config.toml
head_dim = 64
hidden_act = "gelu"
norm_eps = 1e-06
qk_norm = true
init = "uniform"
init_std_qkv = 0.0303
init_std_o = 0.0303
init_std_up = 0.0303
beta1 = 0.95
lr_head = 0.00519
max_seq_len = 1024
dataset = "wikipedia_en"
Each number is 128 + 24 x the weight over the matrix's rms, rounded and kept within 0 to 255. Layers, rows and columns count from 0. Numbers have three digits each.

# layer 9 MLP up, 1024x256, rms 0.116, rows 874-895, columns 64-127
134083126178098114117105110108105139099152132146108111128144143131097078131145167137123120135112136150190151110170148117131147166129073133134129127088152120123124121099126115113146118145127149
177126134151152120174142107163149158086145112125126122128126138124119104132142128117116150105117124132166131189124119099136155159058106105123116137097096152129104150155182122134088138161134138
128096118150157176129137093111132136173093141106106107123131128144195102101085113125112140117126104167171101154149172107100147088149117110106165094127079108106165135114107103111071113129114136
160118115131125171144145129089116090062124160102118136137141122198147132147220158125129086118119117144134067118232142124164135123116166139128158114110134131113187148121107090119131128125111101
101134147159160104107133141101145161142102123169107125134171131163101137138095126123160133147115136159115132143125085128110165144091136124176142186118140132118141124102090097126147114119083104
143144126145172085081151119096128107167097130159114114156054153104093153103143107114098147115144117177144146115113168100099169118123123142076134094113173112156115141163117127141110132149127117
102095143126125147100156142104149123114134172138125084133121099117157141117155098126150181125154098147103138114119128154155142130111142116133124122139121128102158093125096149132149102145100124
167110133123117173096138135093146157123146139160127148159105153079129156108098152141135125132113138102108139103135151151142134116121122125152132132117172128107159176155127140125106129121138166
128235152155130142136117119104142157119119145093112141143135091154093097100158137135172100126142090132162146128132096121133114072109096142135134069104144132097100186121099118140111175128115127
116149129154102167162144139125128129093140140171139126104107109132102110126139124127113160097138156146154157108103114129152125135115129128126123116112114133144127138078157092153082067087122170
110142123128107073099152106099123120140134093118093105123140122135130112076118136148203103165161143109157118112160151143150154108085125190119195069148123137119097093112127132140084101150140156
133116137178128121151147107104110153153149133114072113121071150174154129168115150129129128100153178100163087151110141154137126172130174139155095132146112147131141130157091133134130099135122121
163134102185158110158096143144153153147112079150092109130142103153111143123159168156117114129165145119133119097081106115123100101137108131128126102088136151120151114147134129159147101151125121
076154147168150123105147134099069156136097161089136115091116120136102154121153118160114170168103104091154123151131104092103151149124136154136138103117113081132117141109155152101138117180176133
168115169099149069159119164099169129138132164156127139092089094122141087093110096111130127112121129150136124150103104100136106130174128144123091137136158142083128111115165151099168094171134152
132116142132119126126140139087129142128126108109136137112091142125127132139154159073105123146142143164110106174123146118137119108080159178118135120118146115136155157136103181100091128143120141
167111183202108129134132144134128086140139133141157146117142107139116125113121164129139125053181089125158108129142145108066156169145139142120138132126149164137103164178114121085138156107096103
165114114156087119093131145138100130115113109073127136132118097108164164180060112147122106153153133128086096099116144130097134092164102128134124141128139115087136150120160147116112132099128123
150122098184131150095123182136127142129068149149140158092122086122101148158125095110155115113156103144118097139118162134135154129148128124132143136144158125096124145130102083098136118172076105
175141111102126134124123137112097146135151092131132169140112131163160126120115139145156109118149140123144147122115125133152138107127120141119135126148149122098109121150124103154138152162178104
069153107103180157102156106145144155097144121168105136160128122127186128115124150138083121128162148130122121149121143147142129102203130151129125119182125107138125180115131143121119121101128118
135110110120121120152099123136144124121102205139109140133114077105166150145149153188130119137125120129109086113074137148072127137081136138157097115086124119126177170099115130083165141122132137
# layer 9 MLP down (transposed), 1024x256, rms 0.354, rows 874-894, columns 64-127
114150120120115112116156128122127112106118114071118098143133129122143143086135113127091120113180130137124112114121130109101110091097122154125111153115154128168143151134117120179143161139140104
123101143111125148146155170129138132114086175092088110129109156153150110133143169137108118168129125144115140144112107149161151106164140163122136150129117110149073132124106124158132100147176134
153125134119160114136095118141109152131118132171104104130148127096123114103128126141166107134126120105080116099104100154092130139110140151113148123103142126102120147169138164114156116146118131
149104097104188146128123122145151128129124114103125184100110134090127174148107137169108140133092085108061111122144115128126129106132083126136084097138118123139114157137118154108087106134080140
096137172138104126122161117136138143141146125149082177115089138132108117118079102118165154173102143143119145153123104127126175147123133118105107135105117082141135171152096082153126145143125129
115139123155111121127130095138113175121103147153118119135139106166094130137077047098137142158185122086126107131145160138118140133091110143127146116090120103126162086136156152142127123117132155
138137138135139146094126116130141155114125130112151117105109139085125151120116105119109121087113141145113150105116072148100164155145135142106117154131093140109151130124139141131139120130112120
115165116141121150141098088131139155146130104103152066136141155131159122165117120137146093122151099175164110122147137125135104143132127146100101134132145131152090144108085133112087176163096142
103099140167168125156117107134165156125084141123131106128128098103176197159101085109147152142098051186141129088155165144152117181123140083165141118164131101110124128105141144111149153165131151
140131150112146132114085119144126150125134086105119131151123133094103139153165146122111107120066130136143173144106123134133124171105140198165166100108103108128109089140119149117036111161121116
094152185119153132163117135124112110095094139118095172136149158146135101126159188119121116142135135114143130154123106172113121141151149126155119114112137110094117148190145088139148119113149142
116130122099139090107118137124115172145120116166135180122117131149136165082146128152105092125116106126109099136133079157132150116163118077097076125140129080111165086134135137120155200106132145
100153096121120144121127116127148177119149170119099099119156164143171105141141113149092135135095103113159116153126149126142159156145085131120154179165081126140130130169092139103129108130113135
132147138103172096108123128145114175166148179138142115113152133107149126126097077178116137135164116139148161114111120096172077094144132100156121184109144129083128070161171140142128142161111122
164112143111089133128136121086096112134138150115127136121171118131136122119103158154136072152084101157166139134167138092124208159102090100105137114145119128142105115126074112181076162106114169
102119140065079084148118102090126092153158166154111104145094148145157147131087113064147109109151128092120133137142142168125160133130153135091098097178170125085127105117139152151149102139137146
108120119075155160128135124148128060152135126140144173107126126113120083136185080095089148113166118110125125135112160192142100111112102159092147122102088126127136128141115088144141127099125131
113109117100079135069095136118127113101155116128122113154101085150115114110124083137152141160120150119168128134177135137113102124114132087082149157117143149141153121164123141115084126112112144
126158154128190109120148143115083166114109097111106143127100116141109166136105086121089118140124175136137126123131140134121134107117141145144116127133104124134178138128111089158136116170137153
133122138124126139148143102128121115114114160117140125119123098132080121096119130096125137137136136146117140130117079149120151128105124104128080086131137146103120155170144102117122111134061112
123145130108176139128123130140129107134131098135121131132118111159069100183124117128146124142164128110099173121125111155144097145147103129175121089161110139147125121100121143199110157142102166